python train.py --n_head=4 --n_kv_head=4 --activation="tanh_gelu" --norm_eps=1e-06 --positions="learned" --parallel_block=false --init_std_qkv=0.0359 --init_std_up=0.0359 --optimizer="soap_variant" --beta1=0.95 --beta2=0.95 --decay_shape="linear" --batch_tokens=[32768, 65536, 98304] --steps=5541 --dataset="wikipedia_en"
Each number is 128 + 32 x the weight over its row's rms, rounded and kept within 0 to 255. Layers, rows and columns count from 0. The size above them is the row's rms in percent of the matrix's.

# layer 18 MLP down (transposed), 896x224, rms 0.32, rows 315-345, columns 0-111
size [101  90 101  99  98 101 103  94 117  94  98 104 101 103  87 105  94  96  94 106 108  98  99 102 105 101 104 101 105  98  99]
[[147 142 143 125  76 134 122 148 108 145 184 119 128 176 179  68 146 124  63 139 139 136 159 126 144 141 111 116 150 154 132 115 156 156 117 161  74 145 114  88 153 107 142 165  96 120  95 138 152  82 129 151 156 172 138 104 123  94  90 159 160 149  96 144 136 103 156 162 135 113  95 160 150 140 157  69 142 156 187 169  60 185  84 165 208 106  93 163 148 137 156 119 162 109 103 128 113 126  88 179  86 125 123 157 132 134 148 119 144 169 107 179]
 [ 96  96 141 143 120 194 116 123  69 121 107 111 134 104 163 201 114 128 172 143 124 140 151  80 163  86 101 146 146 139  98 120 121 187 155  90 130 194 170 123 130 139 112 110  74 136  82 175 129 131 119 131 148 120 173 116 101 160 146 100 104  86 143 137 134 147 141  94 126 181  47 151 114 147 112 103  99 127 120 105 192 122 108 138 122 108  62 124 132 104 155 108 156 143 162 155 136 182 110 150 100 111 116 133 104 106 119 138  85 134  83  87]
 [121 140 114 174 101 124 142  87 142 145 114 119 196 136 183 110 164 133 198 124 146  88  74 134 149  93 112 153 110 163 144  84  82 138 171 125  68 122 110 125 150 137 171 133 114  95 107 162  83 106 180  96 167 170 141  94 121 127 149 126 180  98 171 197 129 118  22 107 175 128 118 104 100 134 118 112 121 164 115  85  76 155 110  99 140 123 148 152 104  99 137 152 125 119 211 137  91 117 124 111 119 160 143 117 105 152 174 178 144 121  83 110]
 [159  82 118 114 146 139 145 143  64 113  88  93 160 106 131  96 129 162 168 187 111 136 152  96 109  96 144  92 166 106 136 103  87  97 130  54 131 166 159 163 147 137 221 148 136  85  98 117 144 143 141 114  94 130 161 134 178 114 147 119 127 137 203  90 126 125 159 121 132  69 130 115 129  70  95 131 116 124 137 123 112 131  51 128 114 129  92  67 147 150 128 131  91  65 113  88 136 139  63 108 125  82 169 143 140 146  89 109  47 208 132 136]
 [117  61 166 148 105 108 115  83 134 136 134  98 150 116 124 104  81 154 176  77  62  73 175 117 156 184 111 141  99 127 106 113  72 122 128 116 138  64 136 111 145 146 104 105 105 160 154  94 142 132 112  73 122 115 221 102  86  97 113 142  65 156 127 117 131 136 166 110  95 110 163 166 123 127 112  75 176 124 203 128 105 191 101  49 125 117  84 152  93 167 190  82 114 114  87 153 139 147 123  86 103 166 115 136 139 122 134 104 103 142 161 137]
 [ 91  87 146 111 187 159  92 143 124 134  99 104 114 122 123 122 173  83 110 133  96 167 170 144  63 116 168 155 139 182 134 150  99 101 102 117 118 163 174 107 146 156 174 119 114 180 108 146 118 136 190 151  88 167  71 168 190 147 123 119 158 131  95 135 148 165 144 125 183 121  43 134 168 140 111 136 168 129 123 124  96 138 180 141 145 136 155  71 124 125 148 185 148  83 103  65 161 109 117  82 121 141  96 111 128 140 155  88 177 159 106 122]
 [174 105 136 123 167 111 151 127 158 109 101 159 133  98 158  83 136 171 104 142 134  60 167 137 130 138  87 156 107  74 103 147 173 159 140 141 249 165 110 126 183 104 165 141 194  96 171 163  47 117  92 123 123 116  69 103 117 108 146 136 113 126  86  89 179 120  70 160 100 160  88 111  75 148 111 164 119 139 106  87 149 114 152 111 122 113 133 151 105  93 105 118 122 142 120 128 141  78 104 204 116 121 137 146 103  93 116 156 128  76 172  82]
 [ 86 136 144  99  92 171 102 137 103 185 135 118 127  99  91 103  93  70 113 116 114 148 157 117 113 126 136 167 143 145 221 143  70 101 100 122 124 153 132 121 126 136 154 138 132  93 164 180 156 107 103 118 129 180  97 111 170  58 109  82 178 154 138  87 106  98 143 168 112  86 130 116 170 116 157 115 123 146 160 146 100 109 125  87 121  92  97 192 143 141 120 169 140 107 153 183  69 110 153 134  67 155  55 142 138 127 147 178 157 162  98 129]
 [159 178 110 128 156 101 160 118 187 117 150 178 132 137 147 170 180  98 117 134  97 154  95 167 169 149 101 162 128 120 198 141  80 169 113 101 123 140 151 186 182  57 132 131 118 140 190 136 141 154 114 132  99 108 144  92  90 147 162  88 136 173 116 109 166 119 138 102 177 142 105  76  97  99 132 176 151 177 134 145 128 113  69  93  95  92 132 188 142 180 107  64 144 139 151 100 132 129 126 132 119  86  97 149  88 107 182 123 130 140 127 128]
 [ 86 199 135 153 142  54 163 156 194 158 121 132 136 100 126 156 173 172  75  84 144 139 120 167 112 103 135  88  59  77 126 157 108 113 191 175 139 155  85  60 121 122 115 124 144  91 163 166  93 105 122 126 128 135 172 103 127 103 154 147 146 123 127 118 178 141 133 144 115 138 106  94 122  97  91 130 152 128 137 114 117 122 139 152 135 142 156 124 119 109 111 120 116 122 120 146  66 105 199 143  98 143 131 149 125 108  98 155 140 135 228 153]
 [140  69 139 123 131  97 102 179 158 172 135 195 110  81 166   0 114 139 181  99 147 116 162  50 154 115 152 114 205 131 178 152 112 199  72 121  88  98 103 124 142 112  77 137 136 139 133 158 133  89 109 165 140 124 177 129 140 112 126  93 142 123 152 137 102 155  93 158 171 128  87 124 142  96 175 121 131 143 103  87  95 155  86 105 189 119 148 117 116 130 118 171 121 127 115 117  77 178 114  88 232 147  97 124  69 150  92 100 166 146  70 123]
 [102 122 196 177 148 106 116 127 175 120  86 100  71  99  83  70 179 136  84 101 126 171 112  84  98  95  93 132 129 193 128 145 159 134  77 113 147  97 151 144 165 156 142 144 104 105 181 143 131 130 120 132 132 147 143 178 121  94 161 161 144 167 111 119 140  99  56 143 166 145 119 122  94  82 124 137 185 173 108 112   0 147 143 125  94 164 155 105 108  93 110 154 105 146  83 169 130 199 127 117 106 139 130 153 128 123  80 153  67 141 157 159]
 [129 115  84  99 172  67 193 116 135 102 124 123  94 147 136 161 121 124 122  89 132 136 177 129 123 155 124 135  51 122 185 114 107 133 170 135 147 148  92 126 109 159 194 160 138 110 124 103 123 103 158 181 107 118 109 126 119 115 106 133 198 149 133 113  50 194 102 134 160 168  95 141  99 137 200 116 144 170 121 126  67 189  84 145 111 147  68 132 128 100  49 120 112  86  98 139  93 122  97 180 126 116 140 179  96  99 146 213 144 131 153 101]
 [133 149  84  96 105 149 114 161 100 138 127 105 193 111 126 132 162 124 135 140 105  63 119  92 141  96 131 137 139 132 153  85 114 173 146  99  93 159 163 134 111 164 121 104  34 150 147 139  79  68 126  85 146 143 101 170 106 143 132 146 121 165  97  67 142  98 136 125 105 141  88  99 112 129 175 141 147 108 136  89 177 182 104 197 120 135 128 162 115 143  80 146 150  61  93 122  96 162 118  95 153 157  94 118 176 140 134 113  98 186 201 157]
 [ 84 165 152 131 133 155 118 151 193  91 100 132 126  70 126  93  77  94 129 122 135 141 136 120 117 147 123 135 131 102 126 173 108 156 136 116 132 150 189 118 102 181 102  65 164  66 192 107 118 127  85  97  91 112  99 130 143 135 128 111  93 117 126 131 156 110 181  76  93 158 112 118 178 134 163 125 115 144 111 125 162 130  83 118 107 170 129 171  70 172  84  67 203 122  73 164  93 108 201 139 111 106 112 160 141  85  34 135 156 103 111 158]
 [ 87 166 138 128 155 104  85  86 114  86 139 170 166 112  92  93 108 152  85 158 100  96 163 161 105 173 103 155  78 136 161 164 121 111 152  82 100 108 170  83 124 174 158 123 164  93 129 133 143 139 132 203 119 145 154 124 159 182 128 120 193 154 106 115  83 117 117  91 122 133 101 123 104 165 151 140  94  88 111  56 149  93 113 125 116 190 184 132 175  89 132  73 179 165  87 165 131 144 156 115  92 144  99 119 150 124  89 129 116 128 174 118]
 [161 143  76 117  78 145 145 165 189 143 120 167 153 139 142  48 147 110 143 135 100  87  53 177  63  66  99 106 117 145 139 118 194 110 115 127 159 118 145  94  80 111 146 102 158 105 153 171 113 125 154 116 172 139 106 149 116 142 113  90 158 138 153 126  47 116 155  60 141 179  86 183 128 104 144  99 105 127 136 104 185 136 142 139 145 132 150 148 118 127 104 105 162 149 157 184 193 181 116 129 124 129 126 107 155  23 107 116 117 143 165 120]
 [202 212 122  63 138 164 130 147 162  92 112 173 164  77 149  50  96 185 178 118 150 129 140 122 103 100 112 203  85 122 132 140  92 105 137 107 138 157  82 153  89 143 195 127 116 161 184  96 131 109 145 150 145 113 102 129 144 118 113 106 151 129  98 115  53 139 160 120 126 155 123 114 170 111 118 130 150 159 145 102 140 119 153 131 139 141 103  95 218 166 148 146  96 107 154 134 153 172 116 123  63 111 164 112 162 117 151 128 121 140 122 112]
 [126 122 127 142 169 132 107 119 162 103 138 174 129  98 187 148 107 138 122  79 109 119 148 146  84 116  94 122 130 151 170 165 123 160  95 142 138 145 152 106 123 111  75  75 174 175  45 133 134  96 155 160 121 157 183 163  98 120 114 168  92 132 158 110  96 137 188 124 162 192 119 192 141 125  83 147 124  95 120 125 103 145 117 129  92 144 131  50  76 128 107  75  82 106  97 147 157  98 133 120 118  74 113 117 114 151 151 176  86 102  71 149]
 [198 126 129 150 138 143 113 133 166 163  73 125 102 129 106  81 132 109 122 124 135 166 138 149  58  92 184 123  67 133 122 117 110 169 193 127 155 113  83 117 120 122 193 113  84 110 139 183 113 145 124 120  87 137 110 157 101 104 143  84  90  99 115  99  73 129 152  75  98 151 172 116 205 179 131 185 119 123  92 136  59  76 160 100 141 170 116 112 149 168 143 100 154 136 128  79  51 131 144 143 125 150 140  93 139 154 103 133 104  92  90 167]
 [162  96 149 145 153 131 133 101  49 121 174  92 141 128 156  77 101 215 193 129 139 131  63  54 113 126 153 135 108 137 102 127 125 126  51 151 102 134 148  81 171 182 127  42 149  72 168 126 139  91 126  96 181 131 129 142 158 144 127  71 131 181  88 185 119  89 113 127 181 143 143 190 158  80 119 185 128 145 149 173 145 124 158 107 151  94 140 143 108 101 140 126  66 139 166 109 117  82 132  91 159 129 163  70 154 108 133 127 134 138 100 111]
 [ 89  95 174  65  42 159 146  81 113 155 115 139  84  82  97 158 152 115  98 113 136 119 160 102 116  99  78 125 178 115 157 133  88  96 137 147 161  89 112 138 132 136 160 159 163 105  86 126 128  99 146  20  76  99 164 141 157  82 108 155 133  87 192 118 123 158 114 113 122 115 135  59 140 108 121 184 158 161  85 163  77 105 134 123 126 120  99 134 138 182 140 139  97 186 144 101 106 122  60  71 199 163 147  81 100 206 128  69  98 152 116 101]
 [ 91 185 135 152  75 101 146 115 120 113 178 101  60 124 117 167 135  92 141 106 188  84 101 169 140 151 129 132  89 122 145 200 158  74 203 135 163  90 113 135 127  96  93 213 103 100 161 128 110 145 173  91  87 157 183 127 154 176 141 117 153 134 121 166 124 117 182 113  81 117 122 155 135 124  86 139  73 161 149 149 121 118  97 108 141  90 113 179 184 139 118 152 143  99 131 173 182 150 114 122 105 132 164 146  96 129 121 144  91 144 139 127]
 [150 208 165  98  97 158 136 155 109 114 171 117 118 171 116 149 138 110 136 110 108  78 147 128 175  52 126  95 131 127 128 176 136  71 145 133 154 140 157 116 118 100 144  90  97 115 155 133 115 144 104 160 113 108 124  58  72 161  98 151 185  96  29 123 143 103  88 130 151 160  95  93  49 136 139 123 166 133 138  92 100 151 200 138 157 200 124 154 100 141  80  75 145 119 100 177 207 120  86 101 150  91 111 111 151 170  79 104 150 141 118 136]
 [132 170 128 120 160  99 110 112 168 100 118  72 105 153 164 145 126 106 161  78 140  96 134 180  89 122 213 141 162 188 180 190 179 187  60  80 146 191 108 125 103 102  96 121 118 140  86 140  83 155 129 181 128 123 142 156 163 101 169  95 126 137 150 110 160 106 142 136 130 165 148 117 134 176 135 166 165 147 162  94 187 169 111 166 143 170 121 113 131  93 154 195 126 120 114 155 130  91 112 134 112 119 145  98  99 138 117 108 104 124 172 149]
 [139 158 165 108 199  87 149  51 137 154 155 133 108 144 136 113 139 130 148 139 128 133 136 145 152 129 149  53  90  82 115 115 135 157  95  93 157 135 111 150 117 104 125 146 124 158 124  73  84 137  81 128 105 104 171 143  74 113 156 149  68 121 129 119 111 165 120 124 124 126  94 186 196 125 145 173  67 133 156  96 188  85 144 106 142 112 127 127 186 154 114 124 103 197 124  87 151 132 109 151 119 140 162 152 112 213 114  93 190  83 127 106]
 [ 89 114  95  76 124 129  94  64 153 137 164 211 154 137 128 115 149 151 128 104  71 124 168 121 141 146 163 151  94 101 132  75 154 152 154 227 171 135 151 141 170 122 155 109 126 149 117 150 110 141 106 106 144  69  73 130  90 163 144 134 169 202 104  99 109  95 110 123 116 147 155  94 156 120 114 119 146 142 153  61 164 133 122 117 134 110 162 130  87 110 136 101 170 145 108 164 107 134 133 145  85 174 155  95 127 157 104 140 104 136 133 120]
 [105 113 146 185  39 136 131 142 110 161 160 153  96 143 113  36 150 113 148  67  96 120 207 116 125 114 137 130 107 125 141  95 133  95  99 124 100 139 106 182  82 112 109 100 207 142 110  88 145 101 146 149  93 157 157 125 104 128 112 117 148 196 134 118 130 112 171 113 113 111 142 178 145  96 116 126 149 116  84 113  92 125  90 126 124 123 146 116 131 126 149 140 146 149 102 143 202 159 103 132 129  98 130 138 136 246  97 145 125 141 181 149]
 [ 55 112 180 175 121 134 186 145 162  95 117  59 124  78 169 180 194 103 146 129 149 126 120 130 143  84 106 124 110 132 164 161 167 111 169 108  93 157 103 156 143 159 130 146 164 126 104 149 144  81 121 100 113  57 115 132  59 132 151 161 159  55 158 147 156 105  97 120  99 131 158 107 116 110 126 160  81 157 147 104  54  79 155  94 154 105 128 102 134 126 126 169 111 134  98 110 142 153 106 183 125  83 180 105 100 156 104 130 165  74 173 121]
 [127  60  93 131 180 162 124 114 102 132  87 165 140  83 201 132  83 191 141 196 139 119 146 163 118 102 138  89 112 111 147  97 114 128 154  52 100 150 102 144 124 123 109 199 125 122  79  67 175 140 109 125 192 149 151 115 147 130 135  91 111 123 154 166 163 105 180 125  88  84 156 146 149  77 116 156 102 138  87 170 114 134 137 127 123 149 125 115 118 129  80 161 129 124 113 109 115 179 142 142 119 145 147 126 197 151 156 168 138 108 107 131]
 [139 122 132 157 114 146 147  88 134 112 106 135 118 212 142 151 152 128 142 156 141 151 140 112  75 183 101  85 135 194 118  50 122 145 116  96  96 132  94 155 136 127 124 152 181 116 167 176 173 123 130  78 147 139 111 124  80 103 168 134 144  38  99 165 116  95 142 122 136 127 132 155 123 141 113 130 123 204 147 110 176 105 180 120  84 120 109 131 187 154 101 123 143 101 127  80  96 178  87 128  70 144 116  91 125 129  78  98 113 180 140 105]]
# layer 18 MLP up, 896x224, rms 0.29, rows 316-346, columns 0-111
size [ 96  97 103 102 100 104  94 108 100 108 107 100 106  91 104  97  96 102 102 100 101 105 101 108 100 105 103  96  96 105  98]
[[155 167 157 168 157 109 186  70 171 177  81 146 113 154 107  80 138 144 142 125 119 159 155 143 121 114 113 117 184 107 108  98 161  66  93 109 149  96  63 139 100 111  58 106 180 151 135 173 111 120 148 196  81 127 114 161 216 167 119 118 131 121 117  89  76 121  98 126 136 124 201 140 136 126 136 167 123 106 144 151  41 150 135  93 154 101 125 109 142 124 163  94  88 139 136 144 109 153  95 165  62 147  91 158 144  67 198 181 135 167  99  88]
 [113 142 121  84  99 146  72 127  93  99 131 200 178 109 199 145 111  54 143  87 131  84 104 142 115 137 143 107 140 119 166 147  81 116  59 150 186  78 121 118  27  81  69  67 116 134 103 104 119 127 194 145 199 175 132 149  95 129 173 154 135 140 145 117  88 144 163 154 103 115  96 143 140  83 111 149 152  86 125 137 107  45 126 130  68 121  77 135 108 140 156 128 148 135 126 143 124 184 128 142 165 154 114 119 123 157 121  99 122 139 154 187]
 [112 129 135 141  97 152 205 161  92 129 160 130 169 147 102 128 104 144 164 143  77 154 137 156 109 140 113 204 108 176 117  88 111  90 133 103 109 133  94 167 129 130 132  59  46 151  74  95 148 138 120 163 132 105 163 120 136 101  73 105 114 157 125 142 167 162 190 169 154 139 187 116  78 123 112 144  96 137 141 135 201 133 142 117 124 118 109  90 143 111 186 109 151 140 156 115 142 182 201 184 117  94  64 142 130 198 131 108 111  96 148 123]
 [143 191 119 136  90  78  71 113 141 117 122 142 135 171  95 142  92 146 122 111 142 181 138 101 141 161  80 103 133 147  90 198 162 126 113 155 111 111 140 134 117 149 179  92 153 189  85  95 177 110 104 120 137 141 151 161 122 120 138 138 184 115 121 118 121 160 140 198 137  92 136 159 127  98 109 167 127 159  62  91  98 157 101 100 158 177 169 177  82 112 219 137 153 124  78 127 174  70 170 196 134 101  73 128 125  69 127 139  77 103 150 137]
 [ 85 138 120 142 179 140 147 117 118 112  52 102 103  82 158 137 110 115 124 148  69 105 103 114  60 104 139 165 115 171 142 169 129 167 168 138 180  98 180  57 118 138 123 169 186 154 126  62 161 125 159 117 159 161 175 129 143  98 149 141 120 119 110 167 122  64 131 140  90 133  85 111 206 160 105 147  71 148 147 130 143  91 118  93 136 157 124 125 174 173 139 115 157 140  90  99  80 116 135 143 114 158 189 130 126  86 168 141 143 120 194  83]
 [138 115  95 138  86 244 137 122 111 156 112 132 167 187 136 114 187 147 137  72 127 146 138 166 124  75 131 127  93 134 174 161 120 116 165 154 181 109 104  99 147 196 118 127 151 146  84 151 119 128  75 140 183 135 165 107 109 157 128 106 164  99  85 159  52 159 148 170 116 121 209 133 103 135 153 202 157 146 144 142 162 173 123  74  94  75  95 124  77  95  96 120 151  99 116  99 137 110 139 125 151 130 120 151 104 134 158  89 133 181 110 148]
 [137 152  82 148 151 104 105  80 114 132 121  86 195 175 143  85 148 152 173 105 115 112 126  99 129  71 127 129 150 115  66 126 166 122 121 100  83 123 135 128 192 106 128 102 113 174 174 101 102 158 132 112 168 112 115 133 106 187 168 114 103  90  88 151 164 144 119 106 175 110 181 101 122  51 175 166 170 130 155 122 164  73 117 168 128 139 159  74 116 113 132  97 111 200  87 130 147 199 108 145 139 106 150 127 106  94 133 146 207  36 122 175]
 [ 99 136 159 136 137 183 101 115 106 210  97 115 173 164 108 141 101  54 137 120  88  65 122 131 113 128 101 127  95 121 177 177 116 114 175 117 100  99 109 192 108 157 147 122 140 138  94  57 177 102 187 127  95 162 110  96 112 142 126 114 101 121 101 111  97 156  71 108 117  85 173 138 138 102 122 121 106 129 201 112 168  75  67 107 133  99 115 123 125 119 109 146 104 150 115 100 134 152 120 126 110 115 137 119 120 130 140 134  75 124 119 105]
 [183 114 145  99  79 140 114 120 140 113  70 249 127 181  93 135  97 143 210 143 139 117 145 167 133 184 138  87  89 144  80  99 131 119 111 101 158 100 120 151 134 188 106 123 120  97 167 122 117 143 125  94 137 122 134 125 135 111 105  68 139 178  85 148 105 108 107 111 168 123 139 184 138 113 149 161 182 125 163 130  75  92 109 101 126 150 131 102 159 156 181 157 117  92 162 167 104 167 106  91 103 170 137 128 159 114 112 116 160 177 148 102]
 [114 163  71 120 121 100 163 135 118 178 115 193 140 135 101 100 148 143 183 150  93  95 153 139  46 131 131  99 108 113 117 140  96 152 112 132 173  90 154 125 179 163 111  75 141 133 155 104 120  99 187  99 134  96  80 136 174  71 153  99  92 127  98 186  96 186 136  81 141 169 149 104 139 119 149 141 124 158 129 118 153 147  78 157 171  98 137 175 150 128  57 103 134 131 116 103 108 152 139  70 231 124 106 141 136 100 142  64 119 151 139 134]
 [164 110 130  75 146 117 126  64  90 140 111 146 123 154 174  95 111  82 129 162  80 132 164 136 172 167 100  70 111  79 132 153 142 141 137 213 117 182 147 149 129 166 130  85 202 130 133  65  77 135 119 104  85  93 151 147 168  82 137 132 165 128  80  42 121  75 142  77 101 135 150 193  98 134  91 137 159 121 132 142 162  97 148 122 149  51 165 159 129 112 161 116  81 138 133 138 162 133 180  96  87 108 126 140 185 121 132 113  83 130  97 101]
 [166 137 115 179 133  81 107 102 137 214  92 107 114 118 148  74 152 102 184  82 131  89 140 127 151 109  80 111 132 139 128 108 168  47 145  93 135 143 203  99 156 147 148 113 135 129 100 143  81  91  99 139 124 172 130 172 118 156  64 122 134 125  85 177 149 153 130 109  96 223  89  98 119 118 127 112  93 126 134 149  74 141  92 126 106 104 174 117 143 107 148 119  76 112  83 103 132 104 110 208 129 106 161 200 134 100 149 120  75 150  97 144]
 [131 114 153 126  76  94  74 149 127  65 148 111 170 171  60 143  98  87 140 133 114 184 107 160  95 140  94  84 119 119 124 180 169 125 166 131 103 121 133 151  79 167 144  95 168 168 136 148  98  72 184 184 100  94 113 123 149 166 116 114 138 148 145 109  93 189  45 120 127  99 172 139 124  79 145 177 106 177  97 151 187 140 102 122 124  85 170 118 140 139 102 116 142 168  60 124 167 113  97 183 125  99 116  71 126 104 113 102 130 148 182 130]
 [170  96 105 193  98  82 142 161 129 156 162 181 175  94 125 113 156 146 201  96 120 100 183  42 135 148 151 115  99 147 161  94 120 168 124 140  95 168 127 145 132 110 130 152  70 100 140 134 134 119 141 144 199 104 143 154 140 153 118 125  84 106 119  84 128 166 146 148 137  71 126  47 143 142 188 121 125 130 203 128  86  53 128 138 169  73 121  99  82 168 129 178 110  92  77  92  86 100  92 112  90 169 166  93 133  78  93 206  56 124 112  62]
 [120 122 109 159 161 116 137  94  98 171 122 102 151 131  89  95 130 164 175 125 131 186 153 166 145 180  97 174 107 130 154  93 114 110 174 151 150 100 155  99 114 155 109 135 141 114 166 152 116 139 123  71  82  91  98  71 101 172 180 170 173 132 114  95  98 135 149 169  59 162 111 138 137 105 101 135 164 108 196 114 112 118  79 116 136 124  92 167  82 145 107 103 131 116 154 137 130 103 130 161 143 129 141 140 166 133 128 128 165 132 152  78]
 [117 152 189  96 106 148 123  52  93 112  93  77 120 125 126 112 178 125 116 145 150 153 145 107 162 122 139 110 125 167 119 117  64 188 160  94 179  66  67 137 151 110 123 131 117 162 123 107 155 165 165 130  81 223 126 174 140 143 151 182 108 169 112 177 151 130 155 127 110 132 160 104 145 102 153 149 153 137 114 193  96 106 101 105 166 143 101 135  94  97  97 110 125 114 124 164 122 159 164 101 150 130 109 138  99 124 116  97 175 171 100 146]
 [133  94 195  99  74  47 125 143  98 103  96 144 135 159 130 131 157 119 132 138 142 157 104 165 197 155  98 131 173 147 118 145 147 118 162 113 148 136 107  91  96 140 176 119 154 114  97 160 146  39 132 115 117 109 180 110 109 128 133 159 144 111 131 136 229 156 101 127 100 137 148 197 108  85 102 187 116 106 168 167 136  83 151 101 197 126  96 112 149 173 111 136 124 105 127 151  81  65  96 106 107  87 157 141 161 164 127 164 129 117 140 116]
 [140 140 129  97 174  72 133 104 111 180 133 102 110 127 163 131 172 124  78 117 114  73 164  96 115 155 153 107  75 152 171 175 123 112 129 156  74 163 158 123 139 152 112 134 127 119 104  97  80 101 146 124  67 125  99  81  90 163  84 153 146 135 144 180 152  52 137 135  77 119 151 141  89 139 182 145 140 151 112 164 161 123  31 167  72 142 209 119 146 123 196 197 155 108 110 116  86 119  92 107 140 120 123 139 154 115  83 174 144 107 105  76]
 [157  96 120  98 159 115 146 182 108 109 154 119 178 153  93 113 161 133  76 157 102 135  81 135 142 151 148 181  80 129 126  88 177 161  92 128 139 147  86 109 105 166 146  92 114  96 192 163 173 106 126 149 101 142 126 105 137 155 122 138 114 135 122 101 147 120 110 183  88 141 173 127 113  81  71 152  50  94 115 141 106 130 183 119 126  56 161 163 133 126 150  86 115 142 128 113 158 152 140 132  95 156 132 135 114  91 109  87  98  89 100 185]
 [178 137 116 159 124 172 108 105 115 112 171 153 117  66 104  86 135 156 133 143 156 108 187 181 148  97 136 168 124 140 153 124 143 113 128 147  76 123 134 131 129  97  33 177 100  91  70 116 117  79 153 169 116 146 150 146  78 128 119 116 180 111 124 132  83 124 154 176 110 171 124 188 129 103 191 154  91 128 104 162 130 111 111  86  98 147 133  95 107 151  87 117 113 128 141 140 145 100 172 140 165  92 151 141 146  63 112 153 131 131 119 110]
 [118 121 111 123  94 184 113  97 133 138 116 111 153  99  91  79 136  79 149 173 103 119  68  87 100  48 118 150 104 122  27 147 132 164 145 160 109 133 143 161 115 154 116  96 131 193  88 127 157 138  62 140 107  96  96 122 146 157 124  65  94  99 123 120 144  79 143 156 199 139 101 101 130 167 121 134 126 138 165 148 125 122 136 123  89 156 118 148 148 108 112 139 118  77  45  93 124 175 125 131 139  78  95 149 183  82 115 100 176 128 179 198]
 [121 145 123 151 152 194 113 127 100 112 141 138  90  95 181 101  68 162  75 176 121 164 120 138 148 113  99 137 141 140 128 109 110 103 153  76 117 145 176 136 125 127 122  98 151  97 106  83  55 151 134 156 108 118 154 130 131 217 149 105 121 144 209 189 138 135 145 121 130  75 122 108 163 135  95 141 136 124 179  99 196 138  39 138  81 121 119 151 102  72 146 149 114  79 167 117 125 155 130  74 123 134 158 133 140 137  97  59 134 152 166 136]
 [127 171 189 179 110 128 106 146 119 159 147 158 150 118 166  97  84 125  92 114  97  95 165 150  88 151 125 154 152 115 151 134 177 104 183  20 122 116 156 101 161 125 138 101  80 169 122 100 133 152 141 205 130 100 136 141 141 131 103 140 178  94 147 129 104 135  84 158 116 177 128  93 158 136 190 173 142  69 111 104 138  99 104 132 125 173 128 149  75 160 100  84  69 114 139 184 114  59  62 130 109 129 112 145 106 119 132 121 121 105 115 118]
 [126 127  38 129  82 140 141 182  91 122  82 103 185 155 132 120 139 157 113 145 120 154 142 142 141 216 119  97  93 102 140 190  80 170  96 118 114 163  84 181  77 189  96  65  87  89  77 127 119 111 148 185 137 133 162 153 126 151  96  73 117  57 105 133 151 185 164 140  90 115 125  93  86 138 115 125 116 185 153 153 138 121 106 119 169 162 160  59 152  75 100  94 101 134 114 102 129 147 125 130 148 147 119 129 185 140 138 147  48 166 157 165]
 [169  81  93 113 173 140 131  69 128 144 167 135 138 101  86 152 161 128 106 171 131 128 129 135  62  97 100  98 151 120 111 200 143 139 141 149 112  89 112 134 123 143 177 165 103 112 145 128 207 120 185  84 150 189 132 179 152 116 153  93  70 160 179 193 196 153 108 153 142 134 165 137 149  72  81 128 131  93 140 114 170  97 149 137 167 126 147 138 132 154 137 148 133 104 125 123 136 135  93 141 101 164 106  81 115 107 111  60 170 189  74  82]
 [139 136  87 146  77 142 134  77 126 151 196 154 140  65 148 151 132 105 192 152 118 207 155 123 150 141 151 120  80  97 178 182 173  56 111  97 170 144 110 175 116 126  91 108 138 125 133  94 153  97 107 190  97 104 105 171  99 136 103 164 130 145 129 113 104  87 118 143 115 162 113 122 114 130 176 125 152  99 167 182  93 164 175 137  87  88  71 117 155  32 123 137  79 173 119  67 160 143 128 138 115 126 119 141 121 111 116 103  77 106  92 127]
 [131 132 104 146  83 165 115 146 170 170  83 154 155 203 138 148 184 134  97 162 160 115  73 146 123 201 158 111 120 110  65 106  88 145 127 185 121 133 152 157 139  79 107 113 147  86 100  93 166 125 184 180 178  90 117 149  94 109 126 107 134  74 122 160 169 146  69 140 109 112 137 134 132 122 134 189 141 126 165 128 127 100 165 154 145 132 156 118 178 140 111 143 133 188  68 103  99 160 143  84 105 183  86 143 102 163 131 113 122 128 128 161]
 [108  95 187 136 150 154 141  91 193 113 101 127 126 132 173 123 133 146  93 147 106 154 195 215 130 120 143 166 117 149 131 156 175 157 121  73 132  85 108  96  85 127 120  99 127 137 139 110 124  85 172 162 125 147 143 157  87 125 111 131 135 128 124  93 127 238 138 150  85 100 130 156 132  92 136  75 129 108  95 181 167 188 132  66 134 145 132  61 113 109 179 127 161 101 129 150 130 124 137 119 110 121 173 108  37 144 190 130 129 104  89 104]
 [ 78 102 128 119  92 114 107 127 174 114  93 117  35 120 193 169 178 124 106 160 142 169 117  93 151 103 137 155 178 140 115 126 109 144 133  46 174 149 134 125  83 184  94 136 157 139  98 161 134 184 131 149 172 181 124 153 180 175 145 120 121  94 143  93 160 166 110 144 107 165  77 104 151 166 154 154 117 111 154  96 130 128 116 145 107 160  69 112 134 159 145 183 124  72 148 204 132 160 109 171 139 149 109  80 115 169  74 155 108 122 111 132]
 [131 116 105 138 151 127  96 141 118 105 112  94 109 146 197 130 141 165 136 110 115  94 103 120 182 136  94  96 113  90 201 147 159 129 149 132 142 103 130  85 103 170 179 162  90 115 141 125 166 135 136 132 203 130 133  87 190 104  76  83 146 140 135 120 102  94 161 110 161  94 112 134  94  90 122 194 132  80 127 120  99 139  99  94 106 115  98  92  42 160 103 161 192 124  84 112  62 135 142 138 143 167 171 151 141  89 144 125 147 151  17 127]
 [162 155 141  91 143  95 125 117 110 136 172 115 141 125 143 119 147  90  64 116 115 146 145  72  92 160 137 146  96  70 112 152 144  82 131 127 140 126 184 108 113 109 103 165 128 174 166 139 157  95 150 107  88  99 123 130 123 197 142  65 165 157 113 131 141 132 109 135  71 101 157  97  97  64 152 184 209 132 103 113 148  95 110 187  96 164 151 138 154 110 114 100 103 148 156 147 160 126  89 142 141 129 105 130 110 127 164 144 151  88 178 111]]